Each number is 128 + 24 x the weight over its row's rms, rounded and kept within 0 to 255. Layers, rows and columns count from 0. Numbers have three digits each. The size before them is the row's rms in percent of the matrix's.

# down: layer 4 MLP down (transposed), 512x128, rms 0.124, rows 17-27, columns 0-127
# up: layer 4 MLP up, 512x128, rms 0.135, rows 18-27, columns 0-127
down17 117:087127119128135175147167137140129143088135131125130123119139129091144102109132126117094112105121132139076105123131147090155086138147094111080150160107090111159140129130131152111117109147152108129136107123157125174160072146126124113143150129106087173138110158153129143096117098165062166134097124118158135108164111109119114101108104136105140116138165084088162139167150122132143115153136
up18 116:105141162141141171119131114146144111114124154056079136155097135126126139107080165111161128148136149174143077078108106161119131205125107143131155146170127136143109151148087125141156138117134133107116126133156158124123105145107140100160138118147128108159119118130140078123133125168159144130112159130127117112110138112133118146151104116116104137188092111143161137105144134163136141139091
down18 115:114087170129159170104110110127088109157149133135103109114072125146116123163104094077140103147134129164138147131119148126157146125139116080076100113142125151127158086168133154122154129142131103159103141155129114124097133141097099152131104132105167082126151132149132108121105160126125132140127130110160125160113178130133136088164084107142138125133142066098100108116129122156108159099126
up19 107:148139123129140138149164082128130145132134147118127135141154144177103165115147113122145111175133169113134123180121102115098126128114099116090112101080160159097105117141157102144092131143126154115099100132109136097119108154098151086124129117100150184172143169158135070135101134130132099143124149123141117189174139117112124120119142077121110107097124122093137135161121148085117139123114
down19 114:120126112146120102124097109102130123099132098109141128121140085146128130112111091095129149126130123111105134106092116122177110124150116150149129151152098163173141097096120153161091150159133121128163156162147161151153097190073178113133105138102144125169150091116156171150124099137168113139110114113168163139089141141111123133106124101123115125155108146098145120113117149151163146106174
up20 108:102152094118184103156107146150138112118135122113146138129111146102095154123097132097140113148125098173130128103094094090138106136122101189128093126144112140135120127125126146107135084127154093144137161108137113176086149123122163156148109107142126137117159133114092137121121124103188134118168149140136111175114116131151170140156145145157110166090097095134115129168104149145096150098088
down20 111:107104176167166158161167153132144067108142108118109147125150161119139138082108119115142116134126141128165133175102166167137098128155152104123107149084148134113107149153173112124102127175135121097124120122182086136129119146141140139109136106142132119139131139143123089163136157078172095101117099112124116111156084148167158122131129103134105166158144152131126129145135121138142141097126
up21 102:080132155123130119161105137127145146132153134108148111151132149140158161114082137137131099169142115170146106126133118132086127179116085090108142139108156178147133140131128111121152123122111129118124121142177133121103144104142130128117175145084145138194105157144081097140116104129145083157117160127207139118130153089116151145137132145116132122124131130099131173141148157085110129117155
down21 108:135110149136149143107106122080099103143112151136106108121174098108147138191110129118160137131147101130131091164115141180137111121165126125131141128126073146142113118189165166158076090097143149124089141161125122102171103149097122120110159144157082122136081149123138171156140130129111128121149133148111147143142128135134175133130172132143144100125122133141109111132119109143138101106171
up22 093:152100113140115120109125138145072115098161152139126086188121135109128113141106100087131137113095153109149126116168199150148139129129135126138116147148113142129148180144197130154121121109136126168122135145102168118150133077152102096127132159121161091130132111096109082158082135159113164134154127142115138153111133154116170124111132160126142120142152089114096103119123131122102124104131
down22 098:134106134152115146138151114118124078115150133135084107156146150116134104131121133159155148111054148115127157160150141127141095122149098131122172118126138116127105142090087095156139085149141099145119119086115143097089118095158194145116083138117110126148095129134126100147124166091098130111092122150136098107129113133119148128115129133106121153127163098124132167131181126126075120087109
up23 101:138152111137184111146168129144111136084080118098108138132113126169133093164121146120131094128136139139135098149133107134124116212150165103100154158128134155121130174131142135099128149101136135100113138096144126119122135099128118100101126129097132143143159103135134089146109085094123149127127169147098106121155177157109197146134124150181142109109146124126158138157130139125100128092112
down23 107:147130108149074135108127099131094123104134132135130112089139124120132159144100129083170088091129137129152099147182098148144164177117131135124196131128125135121143106149138147125121166145132133129105078082137124145141140100110129114119116134162158137131156145170144141126128159132116161134113112136109126192148103135139148090179129142150097091098137108150134168137114106084122092112099
up24 092:151148092122151142139141070136075129090123126150133119116139130117116144151137153120147110128056129118130123126135098077116128097107098085109100156115123089133107123158137135136131177132142160175107125141130096091141158112144163070144120143133140093141136148117084130174147165107091153119134109115144132165117095115144123118097120159124106112136102068109154108139131165135152117138137
down24 106:108118112120128198107145146151152100106177136144137122144149127108144120122123143128129159151135145126108174105116163149095141168147106180103121116135147143078129100132103148130146141173118167178144137150121151099109126121146174155139160148129121104135116117132114148132173139119106169075099156147133143137117103150100104132108103138176104117125123102131101083163167142152108116100095
up25 019:120115125086160116118143121153125118076125164108123109123127091147092124161111134177117063151119116106151112149102140110150124152141131147093102115138150135135140129091156124114127113075132148165160131112157153123119132104093146158136147132098129168105144143109105117159140137107174083122133103148121120090086119131133123118119149137127107186100108111126128121165092192096162123092110
down25 013:122107103135090096122107107095131113114138133153120124138099121160091142115106114128157182120128123167147120180134153135116122108127183116170112130155138115135132131152101074131125122129171130162174121102148122127124120093140101182111114115074104182129166077121135147113179120135089146147139107122120131162072130122103120135137113139118122131137150150182129137140152125152173133120118
up26 030:098142093101147166124145103140100147085103148123107111132129116121093172156136140111110096150114154122129136151127141121115131159119143154083122111109169142157110147112147089136130119101128132152148152142134136111095133094091144113153136110097147115118132177106097088164112134095165092121167140137105105138087154160128171129146139120170159150135079142099134131191120151103157138081135
down26 025:100141144111139131093111125143143134102133073125153153157128150122132114128177116144103115097135109146133109107119128143061091152159080150168146099162118135144149154126139138166102148136096179130101129140142125092109115133145140113099173157114120158120136100145079171085123105151114162101072118104129107113108115089089130113147141140113107127152163130166124130143163143147097113130131
up27 042:117157137113131151120130103163117165098070135113106121125120084144107148168117173145136073163152157130159083126114125105141124171153139120089132145120160137129147165129139106153129138085133128114146158107131125118111108134101116110109144140058158155109121117092104112130100103113173099108139171142140100116136146134152175142090135146146145145132092118104150136154088141089153135111106
down27 042:143120142138115140074119129103103113110144108087128141109120103150158110168104116098114117071157113132091144059150143153117125127119125106128127160110145143084126162170146168102104153152164105118093091101138148147132097130101124126124152124159151090144113126147134126102182126113119140148093173120139123144130127091092161081140136118111115120137100143133173144114138115161137169095111